{"n_head": 4, "n_kv_head": 4, "vocab_size": 525, "norm_place": "pre", "init": "uniform", "init_std_down": 0.0, "optimizer": "soap_variant", "beta2": 0.95, "schedule": "wsd", "decay_fraction": 0.83, "final_lr_fraction": 0.0, "batch_tokens": 32768, "doc_mask": true, "train_tokens": 99190000}
Each number is 128 + 24 x the weight over its row's rms, rounded and kept within 0 to 255. Layers, rows and columns count from 0. The size above them is the row's rms in percent of the matrix's.

# layer 3 MLP up, 512x128, rms 0.181, rows 351-377, columns 0-127
size [100 102  98  95  98 101 105  93 107  94 110  97  91  97 109 103  93  97 103 100 105  99 115 105  99  98  87]
[[151 101 129 155 137 119 159 113 119 126 167  71  90 173 101 150 111  96 103 112 138 143 110 131 116 117 133 124 125 161 125 142 155 117 133 144 106 131 144 109 124  97 119 200 129 129 147 123 108 119 150  83 156 100  79 148 111  85 113 151 147  91 128 113 169 109 124 142 121 137 119 163  98 151 123 144  85 137 114 128  76 127 120 149 118  99 106 110 142 131 146 148 131 144 104 150 108  72 172 169 149 109 101 109 145 137 136 100 133 146 120 142 128 140 128 143 167 124 172 106 112 142 129 180 122 145  86 121]
 [135 146 158 120 147 135 101 111 144 104 165 163 124 136 174 117 166 169 149 107 151 153  87 117 113 125  80 129 108  89 169  77 124 141 117 101 134 147 131 128 125  86 154 128  90  98 151 109 154 127 124 129 110 120 153 157 149 152 110 123 121 120 117 126 110 112  76 126 108 120  90 128 173 104 145 176  80 106 131 142 150 159 165 118 129 136 128 108 102 125 152 147 111 155 148 114 116 129 106 143 143 143 121 139  92 155 129 180 108 151  94 100  83 127 161 118 144 143 131 111 161 141 168 142 121 116 107 164]
 [122  91  85 127  88 179 107 151 125 111 174 122  96 114 112 133 113 185  91 121 144 168  97 133  85 103 129 117  94 114 134 128  97 101 110 147 124 137 121  80 124 169 171 130 107  93 129 123 134 141 123 143 118 151 118 194 114 108 106 157 131 180 142 124 129 125 123 133 130 138  89 147 115 141 125 157 142 120 199 143 127 147 125 160 162  92 128 149 126 115  76 154 110 125 153 113 112 145 126 134 111 128 111 113 123  87 166 135 133 143 117 125 127 123 156 130  97 125  87 124 119 161 100 145 148 119 137 138]
 [112 116 139 147 157  97 129 110 138 156 102 127 100 141 124 138 112 126 134 118 181 134 135 148 123 113 131 114 140 100 121 157 136  85 112 134 145 107 139 132 170 134 102 127 138 152 119 136 156 143 153 128 104  59 113 110 113 106 108 104 123 157  92 154 145 128  91 144 116 124  70 146 118 162 123 125 127 149 110 120 105 126 106 143 159 133 128  56 153 149 169 138 104 114  97 161 113 139 140 143  87 139 131  81 162 130 102 132 108 133 112  98 122  80 161 117  68 141 151 137 153 183 117 124 107 168 118 105]
 [122 116 100 116  98 140 199 141 118 138 175 116 134 122 141 112 107 133 128 143 116 114 112 120 115 101 122 161 110  78 135 122 144 109 145 108 131 109  96 109 113 130 150  61  88 107  97 145 108 137 143  93  90 112 123 109 138 129 173 170 105 160 119 118 122 141 150 127 138 130 138 135 177 113 135 109 157 110 122 165  79 149 109 117 159 158  89 126 149 118 128 155 115 131  89 106 132 184  95 132  98 154 130 137 161 146 163 124 111 107 141 142 146 108 135 122 118  99 106 102 171  83 143 146 156 144 110 102]
 [115 129 115 128 101 143 146 178 148 132 167 154 123 120 152 124 142 115 148 106 169 159 129 149 128 169 148 140 136 116 134 133 163 104 106 142 159 147 108 160  87 142  90 141 133 133 106 164 135 166 189 117 129 136 123 128 150 143  79 123 122 133 119 113 121  97 130 107 121 149  61 162 100  96 137 114 164 163  97  65 156 149 153 149 102 149 128 110 110 103 100  95 115 120 120 116 150 162 117 127  97 115  94 150 134 109 132 181 156 120 150 153 134 133 150  68 114 124 127 134 112 119 121 120 121 135 122 163]
 [152 141 159 105 151 132 130 120 132 149 136 116 119 120 123 103  90 101  91 159 153 193 122 120 135 133 129 111 119 136 123 135 112 108 141 142 189 109 163 152  95 119  88 123 145 134 111 100 109 144 125 157 113 133 162 167 157 159 136 138 127 140 165 143 124 128 118 144  94  89 165 127 153 128 115 172 179 203 130 114 104 142 120 131 153 105 105 149  77 134 149 126  94 117 109 134 137 111 100 113 138  92 139 177 121 110 151 163 115  95 116 133 123 123 139  88  96 116 139 146 109 151 157 169 116 118  99 135]
 [141 122 138 120 131 168 133 107  79 122 113 126 140  93  93 119 143 166 133  99 178 104 105 102 108 168 129 120 146 103 166 126 170 160 102 116 115 128 160 150 124 116 152 109 152 128 146 124  99 170 127 122 155  68 146 175 148 154 119 170 121  97 104 100 112 137 147 134 158 116 154 110 147 129 162 143 181 132 152 144 135 115 171  93 159  97 154 131 113 100 118 138 107 138 111 146 150 118 143  88 121  66 136  92 147 139 139 139 128 123 104 105 128 139 140 161 113 151 110  90 128 127 159  97 144 117 128 144]
 [120 133 106  76 174 131 122 113 109  88 116 132 107 159 113 114 105 161 123 121 140 149 137 107 152 128 142 146 125 163 173 110 126 108 122 115 182 181 181 151 149  67 171  83 124 103 138  97 115 109 105  97 109 115 132 106 140  86 132 118 140 123 127 111 104 132 158 169 159 122 172 101 117 135  90 107 121  93 122 137 106 137 117 114 143 110 112 130 157 145 119 113 119 155 159 128 165 116 123 147 103 121 130 127 124 153 151 130 102 128 154 167 118 173 149  90 129 115  77 130 149 153 152 146 137 106 120 150]
 [120 175 144 160 129 124  68 113 131 160 103 113 138 141 115 117 125 109 147 178 136 106 164 102 153 110 149 138 100 153 114 127 135 104 132 146 180 101 159 148 141 123 164 100  97 111 107 154 171 152 128 127  99 114 143 132 122  91 150 129 172 138 135 105 125 118 135 111 119 117 137 134 158 144 138 107 143 123 134 118 132 150 115 135 146 135 117 129 185 116 108 112 136 135 123 142 128 119 138 113 211 143 107 145  87 121 121  79 103 176 131 126 149  74  97  80  86 125 113 140 140 118 150 142 101 136 161  97]
 [112 145 146 110 127 103 114 120  75 152 112 142 137  90  78 132 149 135  88 132 164 131 119 138  98  98 130  78 104 134 164 129 139 147 147  87 192 103 127 114 136 121 116 115 148 132 155 110 139 178 139 128 105 128 177  82 145 116 127 101 103 158 153 103 126 169 151 172 117 133 159 119 130 118 149 143 112 135 129 142 126 112 144 119  83 118 124 105 141 143 119 116 115 121 115 105 111 108  91 193 155 113 104 144 136 169 119 108 134 116 107 155 106 167  86 109 108 137 147 156 142 141 161  93 141 110 146 148]
 [132 146 143 172 150 126 138 119 119 154 126  91 121  95  95  95 117 165  97 123 126 126  90 165 114 139 157 128  98 127 136 123 162 159 116 111  92 126 173 138 153  82 130 140 169 162 105 120 126 101 140 100 111 138 139 132 142 108 114 120 141 104 144 136 102 125 104  82 128 125 111 159 138  96 104 123  94 160 142 155 167 154 139  99  91 105 138 152 149 114 140 136 125 153 145 106 125 177 123  81 138 131 110 122 190 104 129 102 155 123 160 150 185 102 138 108 155 153 134 118 125  79 122 160  84 126 112 120]
 [101 164 137 117 161 103 161 107  93 125 151 116 167 150 123 119 160 141 183 152 110 136 127 130 148 123 129 160 112 116  88 119 148 168 126 143 102 172  98 101 140 121 133  86 161 120 147 129 130 174 183 132 119 143 133  92 176 120 120  99 132 114 106 102 137 157 158 137 148 118  88 120 155 131 119 150 125 151  93 122 152  97 160 157 151 150  96 151 119 144 117 103 161 108 128 169  98 134 117 105 121 143 102  87 143 145 131 137 153  98 122 136 132 113 113  91 124 117 104  90  91 134 172 125 126 164  99 156]
 [124 116  90 158 153 138 109  94 136 118 131 155 140 135 116 126 121 118 126 138 101 124 150 142 138 130 140  88 164 118 128 110 128 128 118 151 139 126 124 139 160 128 122  90 102 145 174 108 131 125 143 124 167 107 103 151 101 105 175 152 147 104 152 143 117 104 142 144 203  79 109 128  98 127 125  92 131 134  76 166  90 133 131 149  93  98 100 159 124 178 188 148 115  95 112  97 130 120 163  93 111 108 125  88 136 117 115 107 153 135  91 150 130 151 130 125 118 157 153 105 143 157  88 145 151 103 110 106]
 [ 99 150 127 153 141 179  81 109 139  98 164  93 176 119  82 108 130 103 136  91 153 113 154 111 107  81 157 101 111 148 104  93 147 100 139 109 157 173 159 131 117 126 145  85 135 102 132 109 136 140 125 133 157 147 153 140 102 171 144 177 152 145 127 139 123 121 106 106 122 131 119 155 107 134 113 121 134 147 124 149 178  84 159 119 157 124 156 112  96 117 146 147 165 119 130 116 101 140 128 151 141 124  86 182 106 142 149 129 115 135 131 160 133 119 169 118 120 133 144 114 114 148 157 106  84  97 136 140]
 [ 89 161 136 129 115 111  92 105 162 129 124 114 131 146  98 112 142 101 177 130 191 114 185 170 130 143 141 148 106 155 160  93 139 128 148 149 137  84 121 139 115 157 128 140 106 145 102 144  68 160 148 111 152 133 133 138  89 101  96 118 152 191 111 139  99 133 118 104 101 142 135 100  81 161 107 143 130 136 122 141 130 153 105 108 165  94 139 141 150 112 119 114 135 135 148  98 136 147 120 116 102 121 116 118 153  93 124 177 163 105 131 135 125 138 100 102 124 146 164 111 115 133 109 101 104 135 163 139]
 [128 100 106 139 132  83 121 101 107 154 106 147 159 121 121 132 164 126 117 102 134 121 146 150  66 134 152 140 172 126 114 133 138 129 150 107 102 134 165  83 153 126 111 149 113 126  88 128 154  95 149 146 110 135 111 100 165 132  83 144 140 153 142 135 145 109  94 104 120  69 144 164 101 135 167 119 125 158 109 108 165 156 142 132 152 141 114 153 115 166 146 134 132 110 142 143 125 141 148 120 111  90 114  91 165 146 149 114 102 129 116 105 149 173 158 121 162  70 102 123 127 139 158  99 145 136  74 146]
 [115 157 136 124 113 109 148 110  99  73 176  99 131 180 139 142  44 139 114 123 115 149 157 141 159 112 132 165  97 156 131 113 113  94 126 120 130 138 148 134 136 132 150  98 133 157 118 129 167 139 142 146 125 139 132 147 126 125 131 143 122 156 128 148 203 109 155  83 108 109 144 101  69 125 144 142 125 136 122 174  97 128  95 126 131 151 134 109 135 144 170 157 137  76 111 152 108 152 139 139 115 162 121 135 113 133 151 124 128 136  97 152 140 144  83 141 116 128 106 112 165 122 124 147 118 103  95  98]
 [105 142 138 128 148 170  98  77 127 132 137 145 121 149 133 141 129 141 131 127  78  83 126 100 114 116 161 137 146  93 106 139 133 144 131 104 123 127 131 150 184  91 109 122 122 130 127  83 122 131 123  84 156  89 134 184 114 117 181 150 120 115 119 132 148 168 107 144 101 167  91 127 127 126 126 142 114 118 141 126 105 157 144 129 169 124 131 137 150 184 130 146 159 146 104 111 130 159 187 129 143 141 129 152 117  82 107 163 114 138 100 125 118 126 130 122 162 117 121 141 148 130 136 205  97 162 126 141]
 [104 148 172 110 120 146 120 199 131 106 151  98 133 138 105 101 164 136 132 126 133 116 146 137 114 134 109 116  88 129 105  95 116 130 100 161 155 130  93 149 163 155 121 117  89 163  87 145 171 124 134 139 101 183  99 128 124 111  99 137 156 113 183 104 141 135 130 118 139 145 126 111 124 101 111  82  97 150 134 122 130 145 143  70 157 146 102  64 137 130 153 142 143 118 120 119 128 138 170 126  88 125 124 114 129 107 105 161 119 121 120 143 122 157 135 149 143 110 143 130 160 117  68 110 158 137 138  99]
 [151 119 144 123 119 148 159 137 104 145 116  89 103 162 125 164  90 184 152  88 105 141 102 146 146 162 103 103 140 135 131 113 138 167 158 167  90 134 102 112 180 124 130  79  95 107 120 133 115 121 141 110 118 169 137 197 164 110 160 127 106 106 116 147 126 132 113 133 123 122 129 128 111 134 152 152 131  93 146 141 132  87  90 129 163  92 135 157 138 123 167 132 108 124 126 118 173 170 155 118 156 127 138 139 127 150 129 128 111 100 127  88 129  79 112 123  96 174 126 150 129 133 135 128 136 150 122 166]
 [161 120 166 134  95 158 171  87 141  73 103 158 120 180 113 135 134 139 133 109 113  91 128 100 104 127 152 106 193 131  83 122 197 161 100 151 140 177 129 116 129 135 158 119 118 150 139 113 120 169 114  95 128 130 112 105 140 116  85 114 152 143  77 102 122 110 120 145 152 130  97 114 167 107  83 135 137 118 161  92 139 147 150 114 135 117 138 114 158 125 123 148 113 123  90 135 121 125 141 133 144 114  97 135 148 104  96 131 114 166 130 142 112 129 129 133 116 133 130 157 135 181 153 144 117 109 128 151]
 [127 148 135 129  92 101 145 107 128 132 161 108 106  85 106  75 103 122 160 114 106 114  77 144 115 148 123 177 172 101 122 113 108 131 185 151 140 117 108  83 156 137 144 151 101 149 160 156 135 166 123 134 113 150 138 131 140 143 130  76 108 132 120 100 136 138 158 128 122 120 157 126 124 105 136 165 114 165 120 140 125 104 115 105 127 134 126 113 122 141 153 145 123  90  91 138 172  95 162 117 166 149 104 131 161 103 155 101 147 139 106 130  83 124  78 153 146 146 132 170 155 135 104 145 107 142  88 137]
 [127 141 118 147 109  75 161 133 135 146 162  92 161 156 133 137 180 135 102  90 107 149 133 116 103 131 125 159 127 155 151 124 145 144 115  93 144  68 137 165 131  90 142 119 106 172 118 128 148 106 119  91  88 102 100 181 116 133 160 165 101 101 138 105 125 150 140 125 105 145 127 166  84 155  95 132 138 113 136 104 113 142 140 110 125 138 103  98  94 141 126  95 140 134 112 135 138 136 107 112 141 150 114 109 114 136 136 172 123  84 108 162 141 106 159 164 133 127 118 160 138 117 161 115 112 153 106 185]
 [122  96 116 126 153  99 151  98 153 135 127 105 165 133  94 102 104 131 155 130 133 106 166 169 136 150  91 124 115 143 142  88 144 100 113 119  96 121  99 168 107 123 117  97  85 130  79 156 116 152 124  98 109 112 177 102 121 144  80 106 133 150 130 117 151 105 115 141 154 111 120 157 110 112 159 128 151 133 120 129 119 176 178 124 141 138 119 167 161 124  93 141 115 105 128 167 114 122 144 116 144  90 126 129 161 101 127 137 151 113  95  93 149 147 164 146 142 150  96 155 106 143 131  80 180 132 110 153]
 [119 138 108 147  91  97 160 122  69 158 120 128 111 102 125  78 130  93 124 103 143 105 132 151 119 101 157 117  97 160 139 114 127 128 184 140 124 128 112 109 114 173 170 100 124 134 116 133 139 127 107 140 154 122 134  82 138 151 123 126 153 135 145 178 140 142  86 120 156 146 117 121 115 100 131 155 119 121 138 143 102 108 154 107 117 173 121 121 159 110  78 174 190 101 135 136 118 131 134  84 108 143 117 140 109 111 151 135 123 110 106 127 180  93 117  89 111 161 132 143 138 123 120 135  71 104 101 131]
 [127 127 118 146 170 107 112 151 125 109 166 118 102 197 135 119 130 102 131  85  92 131 141 125 123 153  90 140  92  99 109 130 105 139  99 151 170 185 124  82 102 140 136 165 155 148 102 127 147 156 141 159 147 130 136 151 162 119  93 114 158 146 186 155 138 137  84 122 145 135 144 152 148 169 122 119 162 160 112 149  99 126 116 139 128  89 166 135 154 104 111 146 144 127 105 124 135 122 130 128 141  99 120  96 141 124 144 132 129 115 156 151 100 133 134 121 119 189 136  98 118 122 118 166 100 130 114  82]]
# layer 3 MLP down (transposed), 512x128, rms 0.175, rows 351-377, columns 0-127
size [ 98 107  87  91 100 105 110 104  95 105 106 104  92 102 108 103  84  95 105 103 106 102 113 108  98  90  91]
[[128 105 129 111 138  72 120 163 147 139 117 151 108 128 148 135 120 135 129 136 144 158  98 115 144 182  97 116 117 123 123 109 127 165 118 103 191  90 107 139  99 133 147  86 151 136 109 116 151 156 126 163  88 119 132 129  98 108 129  79 127 101 138 134 125 118 105 126 150 101 122 121 112 130  97 134 167  95  95 103 124 133 124 117 141 186 166 124 100 118 148 151 139 163 104 107 137 100 105 130  89 116 125  95 161 112 132 131 136 163  79 115 126 140 100 139 149 155 133 132 147 112 126  99 152  62  76 144]
 [119  94  99 153 136  99 131 139 136  81 119 118  93 173 136 135 179 153 110 165 108 139 141 137 129 162 147 105  82 126 113 173 130 168 185 159 131 123 122 124 153 156 137 135 123 133 102 168 144 147 151 117 115 106 155 127 145 110 115 104 106 104 110 127  94 170 141 143 140 136 134 128  95 120 123 141 184  77 102 142 142 151 116 124 148 134 121 106 113 148 145 169 125 128 154 135 131 127 126 157 137 105 125 170 132  84 113 139 116 139 178 126  53  76 120 109 122 111 112 121 126 135 100 139 149 115 158 139]
 [121 115 114 115 124 132 169 105 143 141 121  70 118 137 190 114 129 121 110 136  92 130 163 162 120 116 131 124 146 103 129 127 109 134 141 135 173 100 144 161  96 139 140 107 130 120 118 121 122 148 144 125 134 138 114 129 119 151 107 124  96 112 137 119 137 122 157 136 115 118  99 175 165 119 147 101 142 117 109 118 187  60 136 141 111 142 136 149 123  80 156 116 130 146 148 123 121 128 144 165 172  99  91 113 147  96 191 166 109 177  99 120 113 135 136 170 118  93 114 183 111 118 128 146  80 134 114 127]
 [144 122 159 107  95 191 135 136 123  98 149 185 135 103 155 151 104 108 158 121 167 154 128 127 153 161 145 126  80 141 130  82 141 140 137 205 149 146 115 127 157 115 146 121 167 104 140 139 147 113 123 118 168 141 147 141 134 135 154 101 112 123 156 120 135 106 137 144 118 149 180 122 102 164 138 158 127 156 101  96 151 128 124 144 121 159 155 107 142  96 108 119 166 126 159  99 151 131  75 130 128 148 107 159 138  99 112 118 140  84 134 117 102 154 125 120 119 130 109 126 122 112 147 114 164  93 144  94]
 [123 106 186  63 129 110  88  86 135 114 131 135 144 138 157 149 126  96 139 133  48 101 103 146 122 146 102 125 140  90 136 134 146 103 106 143 164  90 132 118 153 131  92 156 142 145 139 142 135 139 122 124 125 111 101 153 119 124 155 116 146 161 130  99 121 137  81 129  90 117 123 123 129 102 153 120 147 117 144 131 141 148  93 127 182 118 106 163 127 117 117 115 117 142 136 124 136 118 130  88 103 126 144 145 149 114  94 114 160 134 179 105 126  57 126 159 125 162 150 157 134 174 111 122 141 122 148 102]
 [115 163 166 131 142 124  79  94 135 156 109 139 108 112 128 131 137 163 125 197  84 148 172 135 159 109 116 129 131 131  95 140 131 120 127  95 159 114 131 124 151 115 115  87 134 139 112 122 177  93 118 159 169 128 153 100 116 165 163 125  98 142 136 129  90 143 106 137  98  90 150 125 139 130 129 183 152 114 189 119 125 114 134 147 134  92 135  98 133 119 112 127 125 144 134 121 136 139 126 153 152 113 134 165 131 111 106 131 160 131  65 120 154 142  98 110 183 137 106 153 104  92 130 138 143 136 105 101]
 [107 116 179 124 142  70 123 114 153 163 126 143 125 136 105 137 111  78 121 157 138 123 132 156 166 143 173 116 110 108  76 124 124 129 130 147 149 133 120 144 156 107 175 114 117 107 138 136 125 165 180 131 140 142 146 148 160  90 106 122 110 148 116 118 143 143 153 122 131 143 113 122 144 132 121 107 101 174 103 131 122 125 132  74 172 156 157 130 128 184 105  69 143 123 116 146 132 128 126 116 135 122 139 131  93 140 130 160 150  94 136 138 117 165 133 115 134 147 112  73 115 125 171  92  93  90 144 159]
 [142  99 131  77 132 116 113 163 132 126 105 150 104 152 159  99 122 127 137 148 105 150 176 149 153 123 115 124 111 139 134 114  89  81 117 134 155 126 150 126 101 162 139 117 114 109 133  96 151 117 171 120 120 122  94  73 158 121 148 122 157 170 119 133 109 121 133 144 120 147  96 171 165 134  99 144 114 155  94 180 100 101 100  97 128 151 110 103 173 117 130 144 144 128  79 111 139 144  90 121 104 144 133 108 100  78 118 105 132 116 140 141 134 151 150 143 156 123 163 174  92 118 110 112  93 151 106 145]
 [125 170 131  94 196 119 109 121 134 116 129 109 123 103  94 129 122 140 112 124 144 112 133 122 130 144  97 104 136 138 150 162  60 122 137 137 142 111 127  83 132 123 137 166 141 159 141 124  99 123 121 122 126 180 134 139 133 108 122  72 132 140 132 117 128 117  91 141 152 129 148  79 130 112 124 140 126 136 125 147 113 148 159 134 127 122 116 173 146 113 125 167 122 112 181 159 129 134 114 132 114 118 144  71 120 156 109 172  88 139  86  97 104  99 146 117  95 201 152 147 123 125  96 130 136 149 104  84]
 [108 159 154 127 134 117 138 131 101  86 126 138 109 110 162 119  91 118 123 116 164 143 127  64 102 133 162 157 137 140  89 115 107 107 123 166 134 128 106 148 144  94 158 125 163 155 151 148 188 130 152 118 152 165 133 123 125 116 144 131 126 102 127 117 146 107 109 138 152 178 171 131 167 128 110 176 153 100 104 100 111 135  90 127 108 147 102 112 132 139 107  91 126 103 175 160 140 156 161 117 117 157 123 120 153  75 121 101 136  93 110 179  96  90 111 139 120 109 131 118 139 144 155 113 134 141 120 136]
 [134  85 132  72  97 118 107 138 137 112 124 127 147 160 145  84 113 140 115  85 111 122  88  92 129 132 119 109 126 127 134 104  98 110  75 180 151 128 174 139 118 142 126 137 126 106 134 154 135  96  78 104 119 116 108  95 156 133 137 142 160 151 107 102 129 115 127 170 142 125 117 176 153 147 107 147 134 116 162 128 105 124 168 136 186 139 106 151 117 124 143 160  90 145 150 141  89 147 119 122 123 116 134 160 120 123 148 129  80 121 106 116 116 113 126 175 145 178 149 102 136 139 115 157 178 128 104 113]
 [144 137 144 100 152 107 146 103 130 157 163 136 133 135 137 107  92 133  96 161 133  99 138 158  91 142 113 115 133 146 138 100 130 158 123 134 183 187 100 100 135 107 127 123 125  98 133 120 140 111 175  85 151 142  90 160 122 144  91 161 130 162 150 126 144  84 117 126 113 165 115 161 139 112 156 112  98  89 117 121 131 121 100 116 128 152  97  76 110 105 135 119 161 123 101 118 159 142 154  79 130  99 124 137 158 184 157 126 137 113 156 121 105 123 154 129 132 136 121 134 191 118 126 104 121 125 103 162]
 [ 59 104 169 193 134 141  98 129 141 160 118 129 140 119 165 136 147  98 122 103 117 138 153 133  93 119 121 121 161 110 149  92 108 130 131 117 130 107 131 149  99 120 169 163 120 123 131 151 116 134 109 168 175 147 144 156 134 126 107  99 171 156  88 107 155  91 121 119 134 163 158 132 151 140 127 136 121 146 135 177 108 116 142 121  61 146  97 140 136 113 145 105 141 122 185 121 133 110 130 125 154 159 143 105 134 130 148  91 127 104 118 106 136 115 124 141 154 109 115 149 123 166 136  92 142 183 139 147]
 [122 129 118 116 124 158 136 115 113 143 126  88  75 144 122 117 165 125 165 101  88 153 105 140 140 138 110 172 115 118 126 119 125 136 144 162 142 123 127 138 107 131 160 207 166 151 108 125 130 135 161 122 132 126 120  66  86 134 109 134 147 144 114 133 115 119 144 120  80 142 106 157 183 128 145 137 140 132 101  83 109 157 104 132 148 164 151 126  95 113  96 168 130 134 187 131 107 138 102 112 161 105 136  78  98 102 108 178 136 125 133 126 101 173 110 114 133 130 120 114 108 110 120 111 124 138 116 105]
 [116 146 127 100 139  85  81 121 122 138  78 107 123 131 128  62 126  96 112 127 122 156 121  48 129 121 139 120 151 180 118  92 119 111 167 103 104 136 144 152  99 108 129  98 133 138 121 135 118 109 130 125 124 126  95 127 109 127 136 110 152 127 160 120 160 133 145 107 102 103 149 116 172 136 138 124 130 116 110 154 145 154 119 116 147 148 166 146 127 122 168 116  71 179 118 178 110 134 133 121 109 112 122 117 154 170 116 159 127 118 113 131 146 134 128 120  93 171 102 100 135 155  80 142 157 125  98 163]
 [146 157 122 106 149 117 122  89 168 129 123 147 118 157 123 118 168 140 134 131 149 100 118 125  89 153 174  84 112 111 181 156 106 141 151 120  97 113 146 116 170 174 140  85 117 145 110 157 151 141 144 118 138 156 118 144 105 115 138 124 143 168  76 128 120 132 177  96 120  96 103 101 139 109 100 140 143 120 156 117 143 137 168 132 140 160 164 114 114 120 119  76 144 148 109 181 144 110 129 153  95 123 115 118 124  90 110 120 176 131 132 136 131 137 135 112 123 131 161 139 131 144 118  70  73 133 138 139]
 [120 115 137 121  72  79 151 138 125 136 158 103 124  89 174 126 129 123 106 137 164 144 106 126 162 146 145 113 109 119 129 112 186 114 148 106 115 184  97 125 140 101 173 146 127 129 119 131 129 135 127 148 111 125  89 106 184 124 107 150 145 133 134 136 143  98 142 165  87  98 132 172 120 126 125 137 119 138 181 171 166 167 159 136 138 150 114 128 130 130 103 127 163 161 102 154 121  84 126 138 107 124 116 131  93 150 148 159 115 107 118 180 107 140 145 143 117 140 128 131 143 134 150 128  81 128 106 173]
 [150  84 158 135 101 122 129 143 141 133 167 119  81  98 124 111 131 163 103 168 118 130 116 128 147 167 139 142 125 159 133 129 162 128 144 123 143 117  91 166  90  73 149 158 123 151 139 147 159 134  89 133 125 131  96 139 149 141 111 169 122 159  91 118 145 149 166 145 147 114 125 136 118 122 110 165  75 142 123 101 133 140 153 110 104 117 115 108 161 141 127 126 131 138 102 104 155  80 110 105 111 130 133 161 132 159 108  83 123 161 163 129 126 164 197 140  82 138 122 118 116  97  98 148 148 114 149 145]
 [121 137 110 121 153 118 142 133 135  74  89 124 126 149 160  98 118 111  80 128 147 144 135 137 132 109 103 159 137  98 111 122 144 112 106 127 122 130 124 137 161 127 168 166 139  75 135 133 139  91 139 164 122 131 129 150 103 124 115 130 143 136 121 100 113 123 166 140  72 168 150 139 120 125 132 105 150  90 145 128 117 108 150 106  90 121 153 127 149  80 127 140 149 110 124 144 122  80 118  94 129  96 134 195 113 173 160 126 146 113 161  84 127 134 113 130 112 150 154 121 100  60 124 137 183 122 142  98]
 [106 131 129 151 152 141  82 151  97  82 151  79 100 118 127 121 118 141 116 176 126 124  95 101 127 131 121 115 109 149 108 117 119 130 138 129 130 129 174 120 129 100 159 119 109  90 147  99 126 123 140 144 158 171 151 129 144 138 143 134 135 152  83 152 104 100 160 154 136 122 131 131 152  95 147  87  99 185 160 114 131 127 148  99 153 125  99 140 131 153 143 106 153  97 142 120 112 119 156  97 116 103  81  88 101 132 174 164 107 110 139 147 122 147 103 122 147 188 117 127 119 135 120 109 174  84 152  98]
 [143 140 107 107 173 121 140 140 117  99 135 153 176 152 124  90 133 151 120 180 130 108 122 125 117 117 153 122 199 119 145  77 144 127 132 116 129 119 168 129 108 176 143 179 171 113  93 155  70 136  97 132 119 133 138 114 121 127 134 153 118 179 153 134 140 126 136 158 138 140 153 120 176 115 104 125 117 116 127 117  91 111 124 111 132 123 127 110  99 124  93 127 139 131 100 136 136  93 121 134 107 109 135 117  90 164 159 145  99 142 120 142 109 115 148  66 113 123 107 182 127 115 123 101 137 105 122  77]
 [133 157 143 125 133 141 141 151 101 128 162 111 147 106 138 125 146 111 133 114  89 132 133 143  82 129  89 158 114 127 176 114 113 158 104  87 152 128 137 161 105 156 143 168 140  98 187  87 138 104 112  99 149 151 116 123 122 124 143 159 105 162  98 153 142 106 114 130 161 130 157 116 138 125 120 120  97 112  87 154 113 139 135 148 163 125 114 154 103 118 141 149 167 145 146  68  83 123 151 158  90 143 150  66  88 127 147 138 128 134 162 127 144 117 145 148 110 126 141 158 127 129 102 100  74 151 121 107]
 [ 90 121 124 116 114 110  88 114 106  62 127 100 142 149 132 139 126 111 101 111 170 111  94 101 170 148 146 169 138 138 123 111 129 131 111 136 138 103 168 142 126 129 101 155 122 163 136 122 130 152 112 112 131 118 108 122 100  97 155 154 149 138 164 122  88  87 121 108 124 140 143 119 140 122 136 126 117  98 139 175  98 115 146 180 121 111 153 183 165 112 124 138 109 122 141 126 106 116 126 139 107  91 124 104 146 138 148  81 165 118  80 119 139 151 134 111 109 130  82 115 137 148 125 157 135 162  48 120]
 [145 114 117 137 142 142 110  88 123 162 178 131 103 140 142 115 132 168 153 110 148 142 155 122 130 132 114 139 122 119 139 152  95 123 149 105 164 153 131 160 151  95 127 122 155 127 120  96 125 120 116  71 129  93  98  89 115 117 125 143 131  82 106 128 128 127 102 142 167 152 100 155 124 159 110  99 153 145  80  92 109 153 151  79 174 151 159 114 111 114 110 146 156 154  85 111 103 149 148 142 126  62 109 123 114  79 171 110 110 132 151 121 104 131 129 127 122 134  84 111  98 145 113 138 167 133 131 105]
 [125 102 129 171 130 116 146  84 159 115 131 109 144 136 138 130 114  93  92 124 163 129  89 146 144 128 142 113  76 107  79 129  88 137 161 139 140 163  85 113 148 101 153 164 141 145 100 162 155 103 114 132 133 135 153 117 112 156 135  96  86  85  83 142 144 115 110 137 116 131 162  88 144 134 121 161  98 130 113 124 109 146 118 105  72 107 133 162 143 135 106 178 110 137 142 129 122  81 113 115 119 129  72  91 144  98 135 164 161 111 127 109 106 133 121 121  98 170 130 126  97 132 118 147 127 112 126 132]
 [107 155 162 111 167  83 110 137 152 145 123 107  78 138 127 145 164 117  99 140 108 139 127 108 105 155 134 134 149 100 128 148 104 140 135 117 158 127 124 139 112 144 121 153 101 131 177 120 126 198 116 128 105 139 144 147 139 118 172 141 139 122 107 119 163 129 144 139 122  73 138  89 171  90 139  92 153 114 148 131 124 111  94 113 100 129 123 159  93 100  79 109 111 114 148 181 180 166 102 129 113 113 159  92 150 139 139 139 146 108 130 172  92 106 119 153 163 133 107 112 124 127 115 121 153 121 147 115]
 [105 139 141 127 122 130 100 146 155 132 109 109 166 132 131 116 136 153 112 119 162 126 145 131  88 125 157  91 172 136 136 148 154 121 105 136 126 154 115 112 160  97 129 139 112  75 127 122 119  52 111 133 100 111  83 122 108  88 143  96 162 147 166 196 125 111 105 159  72 129 136 124 123 127  90 119 135 130 117 127 110 113 111 126  81 101 108 136 102 105  77 157 103 149 111 113 147 135 156 112 166 121 175 161 103 168 149 133 110 132 130 155 132 127 142 134 153 114 172 139 129 124 130 153 151 109 128 143]]